Weights of a small GPT-style language model, trained from scratch on English Wikipedia.
Size: 12 layers, width 512, 12 heads of 64, MLP 2048 squared ReLU, vocabulary 16384, 52.4M parameters.
Architecture: RMSNorm before each block, rotary positions, tied embeddings, normalized queries and keys, normalized values, capped logits.
Training: a variant of Adam for these matrices, 651M tokens, 4963 steps.
Each number is 200 + 30 x the weight over its row's rms, rounded and kept within 0 to 999. Layers, rows and columns count from 0. The size before them is the row's rms in percent of the matrix's.

# k: layer 8 attention key, 768x512, rms 0.0376, rows 569-575, columns 320-383
# q: layer 8 attention query, 768x512, rms 0.0389, rows 570-575, columns 320-383
# v: layer 8 attention value, 768x512, rms 0.0314, rows 512-529, columns 320-383
# o: layer 8 attention output (transposed), 768x512, rms 0.0317, rows 512-529, columns 320-383
k569,103,160,170,158,188,196,160,197,221,189,244,219,197,173,172,240,236,198,192,226,168,205,165,193,191,221,195,230,186,205,226,208,196,231,204,147,158,238,190,195,197,213,192,195,179,137,259,193,218,208,237,239,131,228,168,162,170,205,210,195,201,199,184,218,230
q570,103,254,184,155,173,218,154,223,257,207,215,204,190,183,212,262,214,238,205,157,190,158,180,193,226,213,200,211,209,243,213,219,205,216,188,184,167,164,140,177,172,232,208,267,226,193,192,206,135,221,178,251,176,120,215,168,205,180,206,187,175,227,188,227,221
k570,073,215,172,195,174,171,209,163,237,171,213,212,254,181,192,178,186,181,211,177,176,204,184,167,199,234,203,210,219,195,210,215,187,189,165,186,166,220,156,211,221,247,175,224,150,263,159,250,213,213,233,187,200,224,188,145,211,236,176,194,233,187,199,117,190
q571,114,154,209,226,291,195,230,217,156,175,194,256,214,218,189,209,232,196,120,184,221,169,191,149,206,232,167,212,254,238,186,202,213,193,214,200,260,215,220,185,268,204,162,191,178,209,269,214,247,151,179,166,274,198,208,182,178,276,255,249,182,162,261,249,183
k571,115,189,205,219,189,197,226,169,196,192,192,284,164,250,192,191,195,158,158,172,205,199,183,104,227,269,199,150,217,178,205,209,250,203,208,250,212,198,179,195,237,230,248,197,172,178,213,199,226,160,222,154,232,186,196,226,193,251,208,172,166,218,269,263,157
q572,101,260,186,159,228,225,149,184,199,214,254,220,204,179,233,244,205,200,257,200,226,207,165,215,238,179,195,222,204,222,246,234,218,234,214,134,178,176,163,182,184,200,180,205,241,169,216,231,252,211,179,221,177,209,194,174,218,180,192,213,239,218,142,146,231
k572,147,220,183,193,209,239,175,178,229,209,203,221,217,187,262,224,189,195,180,199,189,233,119,146,232,120,243,236,203,204,228,184,181,213,237,235,210,204,191,160,200,180,197,199,279,175,197,203,226,225,211,204,187,184,183,235,225,159,218,196,188,180,135,171,210
q573,110,208,199,200,221,189,191,233,175,242,213,198,232,251,216,263,226,178,217,218,214,192,183,179,227,186,173,222,171,191,222,239,186,173,221,232,226,206,210,206,190,172,152,174,248,243,205,196,209,167,214,147,206,174,171,217,176,208,248,222,187,166,214,177,185
k573,132,190,252,189,217,201,150,243,159,238,207,220,237,224,192,223,187,159,180,250,202,200,204,187,230,164,220,183,175,154,215,186,190,189,197,223,197,144,261,163,226,168,214,130,213,192,159,221,197,199,232,179,215,188,137,214,174,231,211,213,217,138,203,205,183
q574,109,179,179,143,243,201,193,164,196,203,186,216,168,211,209,228,175,178,257,227,143,204,205,257,210,222,189,194,158,195,214,115,274,232,189,173,210,189,200,186,172,226,185,250,225,175,218,179,199,178,180,215,93,263,243,193,149,264,209,194,176,224,235,239,179
k574,106,159,188,186,181,162,257,142,166,206,252,219,191,186,136,238,194,232,208,227,207,174,269,205,208,227,181,196,184,200,200,166,259,238,238,182,213,220,170,192,164,215,195,271,201,165,183,151,174,187,189,195,193,207,218,177,188,189,213,221,209,257,256,194,140
q575,099,291,199,180,242,196,191,159,211,188,161,206,192,229,237,232,222,176,200,217,212,245,217,210,167,238,127,183,153,197,171,223,181,221,232,269,204,215,177,186,197,217,191,179,175,227,171,189,241,142,228,172,206,229,157,230,160,201,178,161,219,202,174,233,189
k575,124,199,224,165,163,169,170,189,189,209,166,197,189,158,182,229,176,221,153,219,176,228,145,213,180,197,201,196,164,159,175,230,174,132,202,161,175,260,135,177,168,209,288,208,200,204,182,194,213,210,222,237,176,198,169,223,239,177,192,135,258,186,199,250,235
v512,095,216,201,190,216,210,196,209,143,212,194,222,176,198,204,154,161,237,151,167,202,215,233,249,220,225,212,202,230,209,232,207,183,182,212,216,197,204,223,215,231,210,170,220,242,173,207,288,234,213,200,148,176,206,211,178,243,157,202,227,260,165,208,201,210
o512,110,193,206,184,200,171,201,125,182,214,210,202,124,196,227,143,264,188,178,211,200,190,216,196,216,166,203,195,204,218,164,191,224,163,257,211,218,200,226,178,197,193,191,222,230,158,172,244,220,191,188,175,236,223,266,200,238,266,208,171,197,179,177,206,188
v513,091,221,190,199,174,229,202,91,211,188,211,212,209,194,217,156,222,192,158,230,167,178,227,168,168,204,207,177,207,208,212,239,242,224,256,189,182,202,165,204,130,208,211,231,186,142,201,186,239,208,264,205,283,193,209,180,167,195,192,285,248,135,199,225,221
o513,103,158,177,218,180,210,156,165,207,187,187,139,231,166,182,167,174,225,208,212,176,237,161,181,207,161,245,191,214,223,212,160,194,128,206,243,207,216,202,205,170,196,216,242,230,187,194,218,237,229,159,203,249,241,197,251,152,139,203,213,191,232,172,232,259
v514,093,170,184,192,213,194,235,232,227,198,223,203,204,205,202,139,156,211,202,123,152,179,168,166,178,149,156,198,178,189,242,172,191,188,226,158,189,228,233,195,239,176,204,156,205,146,160,200,184,236,212,202,228,196,188,215,196,192,207,239,186,199,245,185,228
o514,111,198,175,200,180,157,202,211,232,163,200,223,248,213,207,189,148,234,164,198,204,236,203,179,254,239,170,235,208,135,206,219,162,158,215,258,161,142,181,149,145,235,261,160,211,219,171,199,203,181,194,211,236,213,172,196,158,231,210,150,219,238,202,231,178
v515,093,245,210,218,241,174,160,196,186,232,198,188,196,200,189,168,239,167,252,175,170,211,219,172,197,230,185,185,246,202,208,258,195,257,211,194,187,234,231,208,199,175,218,303,150,250,177,193,211,177,240,200,156,166,150,209,220,205,123,199,191,188,192,205,194
o515,115,181,182,202,168,213,216,152,225,147,188,135,248,225,171,192,214,168,182,178,189,190,168,251,189,178,230,172,205,180,165,202,229,245,197,167,235,209,214,213,181,204,185,209,207,193,236,202,257,217,215,175,176,215,196,233,254,164,143,232,194,207,201,172,203
v516,094,170,181,208,240,238,138,99,191,200,222,180,188,166,203,111,192,242,155,227,223,189,222,225,188,227,231,216,223,186,172,164,244,199,210,212,205,195,197,179,158,277,249,217,162,192,207,224,180,259,215,219,191,162,201,179,257,186,218,202,192,169,169,185,180
o516,114,227,232,194,234,237,187,228,184,189,185,210,209,211,153,215,237,232,190,206,196,182,243,197,211,184,231,166,219,170,161,212,193,199,216,201,206,203,220,122,171,179,166,251,197,260,213,244,158,167,202,186,194,201,188,223,227,214,164,219,212,208,224,177,243
v517,086,158,212,192,195,182,248,232,206,142,223,230,188,221,225,229,169,202,163,241,221,240,232,158,217,215,197,218,196,190,206,248,204,137,198,187,226,231,138,222,194,184,214,171,215,234,303,249,256,180,191,227,267,173,237,191,197,211,227,182,183,129,215,158,152
o517,104,123,178,214,154,232,170,215,201,180,219,193,205,207,234,183,171,230,170,266,185,230,245,128,217,199,188,251,225,226,249,164,205,152,196,203,234,244,225,159,202,218,192,171,168,204,183,213,212,248,189,195,256,230,242,207,189,274,225,222,214,180,238,167,216
v518,091,210,223,174,165,140,289,188,205,206,229,152,234,197,209,191,223,210,207,184,206,228,206,163,192,176,243,193,246,194,188,218,193,155,203,202,176,203,196,259,192,227,164,241,221,172,195,147,240,179,271,180,131,294,220,179,219,229,214,152,231,139,208,179,202
o518,108,212,211,213,164,205,185,215,218,183,241,232,221,212,189,122,202,174,129,141,258,182,163,199,257,186,216,228,195,211,182,151,223,175,178,186,237,151,186,201,240,193,228,144,171,246,216,213,241,268,191,205,163,216,199,258,170,197,204,238,173,188,205,201,180
v519,092,187,164,208,242,190,211,213,235,246,160,207,185,195,194,219,237,210,227,166,171,179,224,231,214,250,184,192,283,192,117,262,250,207,163,201,224,217,161,186,198,187,214,127,202,220,244,203,198,190,181,185,182,141,212,273,168,168,199,141,204,260,195,195,188
o519,096,210,185,245,257,233,229,229,191,228,192,186,208,206,215,247,205,172,274,180,207,173,189,176,151,203,200,217,166,175,145,178,218,214,142,198,227,215,224,238,217,195,197,254,196,139,259,184,174,216,228,153,246,163,171,170,237,200,216,165,167,223,220,176,170
v520,089,178,211,193,262,215,236,230,182,232,195,231,253,204,164,222,141,217,245,160,171,200,193,187,171,242,151,182,196,182,169,197,252,228,167,194,188,188,207,207,180,278,197,206,205,220,210,166,218,186,211,221,175,259,203,225,179,254,210,115,225,231,240,239,189
o520,096,153,231,188,214,227,196,197,175,226,222,155,179,232,258,199,173,179,232,211,235,191,213,193,226,141,197,224,214,164,210,191,192,202,197,169,197,195,183,141,224,146,257,225,215,238,179,221,184,226,238,182,171,205,243,198,189,144,225,195,180,178,216,212,193
v521,091,187,199,176,191,229,217,176,233,187,194,195,199,178,179,211,189,186,240,223,204,173,229,204,155,208,180,194,187,191,253,192,154,211,236,167,226,213,163,248,196,197,202,218,204,230,173,264,179,221,264,209,207,180,179,231,225,197,181,201,178,221,196,216,216
o521,107,229,239,194,197,211,214,234,195,215,180,164,231,202,207,207,176,164,204,180,244,233,201,232,230,200,241,278,162,205,231,212,221,200,164,223,197,123,259,218,181,204,200,189,175,244,186,223,147,188,186,198,187,205,189,147,259,181,198,204,197,195,294,198,174
v522,091,199,159,209,208,168,219,193,196,207,233,203,188,202,190,235,240,172,166,214,141,205,225,199,207,224,172,218,194,205,190,196,220,178,208,164,248,199,221,196,167,178,179,175,192,156,198,144,162,178,168,226,275,174,241,200,211,190,242,220,195,218,185,209,162
o522,111,175,149,230,217,182,217,280,251,167,154,199,191,184,219,219,134,239,191,204,174,227,210,162,216,192,221,196,188,290,198,212,211,153,191,200,183,223,222,181,191,175,191,213,204,169,274,149,192,228,204,211,221,171,185,179,153,132,256,191,246,223,161,192,206
v523,089,155,207,191,171,180,184,203,194,194,193,233,211,187,214,99,162,221,201,195,200,186,220,197,187,230,204,204,202,198,220,195,156,223,213,185,218,245,185,201,158,218,228,213,148,174,125,218,215,190,214,151,162,171,145,185,206,179,158,198,248,209,183,235,189
o523,116,210,211,190,215,184,146,158,209,217,158,238,157,201,227,218,206,199,206,177,220,230,146,258,174,153,200,216,210,179,177,190,193,199,222,216,177,184,238,235,199,200,159,170,206,257,197,237,185,222,171,187,209,211,171,207,173,190,152,170,218,212,126,243,232
v524,094,227,228,252,200,224,166,206,166,185,207,194,179,201,185,218,203,211,228,204,158,186,228,176,218,237,185,193,237,176,192,204,229,244,196,193,234,150,226,212,211,223,231,194,210,219,190,249,212,206,236,194,215,166,228,178,207,160,217,220,190,159,146,216,187
o524,074,222,158,226,207,168,189,190,205,153,171,160,223,181,184,231,188,198,186,240,162,217,218,205,226,213,151,176,201,192,194,234,158,223,205,186,183,209,198,298,190,233,209,199,193,199,224,184,214,175,228,192,228,174,174,253,257,174,149,180,213,224,257,188,196
v525,090,196,218,185,207,234,213,184,192,233,218,201,192,186,214,191,148,190,215,101,175,201,199,202,189,165,180,197,190,203,204,223,163,227,238,222,205,291,163,180,221,220,273,188,193,212,226,217,200,217,253,209,180,193,179,196,164,146,187,223,208,311,125,189,189
o525,100,183,194,196,153,185,154,170,187,177,195,202,245,206,181,161,169,230,184,194,207,244,180,233,210,264,136,186,191,159,176,192,210,237,185,234,220,174,181,251,250,223,274,198,191,196,203,196,188,211,203,181,193,233,155,223,175,174,159,159,209,253,222,193,163
v526,099,206,220,147,217,161,232,203,184,202,183,196,177,209,216,233,241,183,230,249,202,216,146,201,202,197,176,212,160,201,189,237,194,247,199,189,223,195,201,190,204,124,216,145,184,196,219,202,187,196,205,200,194,122,165,156,245,248,161,228,211,256,134,143,178
o526,117,264,221,168,261,221,262,246,225,207,245,216,203,216,145,280,177,150,248,149,206,197,179,264,223,165,227,201,194,170,218,209,174,246,230,180,221,116,206,252,227,219,142,204,185,162,223,146,163,187,185,217,179,174,132,150,216,175,165,213,186,254,186,194,149
v527,093,240,201,190,214,164,135,235,206,199,186,205,195,227,196,122,266,173,185,246,316,227,164,164,181,185,225,222,252,214,199,204,194,220,179,245,185,201,265,202,220,208,197,243,219,196,214,171,237,220,194,198,171,221,189,201,232,232,214,185,196,190,252,213,245
o527,110,236,153,182,194,201,207,161,197,198,240,209,208,219,159,191,268,150,192,193,214,107,204,209,189,181,241,126,191,187,161,193,229,223,210,180,182,221,169,200,184,194,269,199,195,221,168,245,220,151,179,204,194,218,201,255,233,234,149,229,176,160,225,191,210
v528,093,201,182,186,200,192,159,156,233,201,212,217,218,190,189,227,196,207,151,229,127,187,246,181,226,245,212,203,240,183,186,180,221,163,174,210,254,206,191,209,210,194,213,144,178,180,175,195,220,188,221,166,182,182,176,232,174,110,282,182,185,194,135,143,203
o528,102,167,185,234,157,160,206,202,180,172,180,246,221,216,168,211,183,279,173,190,196,200,223,171,142,212,208,203,153,249,163,193,258,198,181,229,192,266,233,180,190,172,215,195,197,190,267,155,216,169,225,207,210,191,193,187,178,150,237,142,232,202,209,207,252
v529,101,222,224,188,235,190,194,180,179,201,171,170,203,214,226,231,207,202,150,214,206,206,147,244,173,218,243,209,315,189,174,209,206,171,163,242,189,195,170,151,186,208,210,214,223,272,206,161,248,198,191,199,187,272,213,235,193,179,234,172,212,230,207,158,209
o529,115,144,209,195,185,259,212,223,173,204,207,183,204,210,138,213,202,193,166,220,175,158,216,168,219,262,230,108,145,238,174,170,269,197,125,172,193,209,113,164,284,177,235,239,197,197,195,186,207,209,256,192,182,177,130,263,204,225,229,190,174,141,217,249,174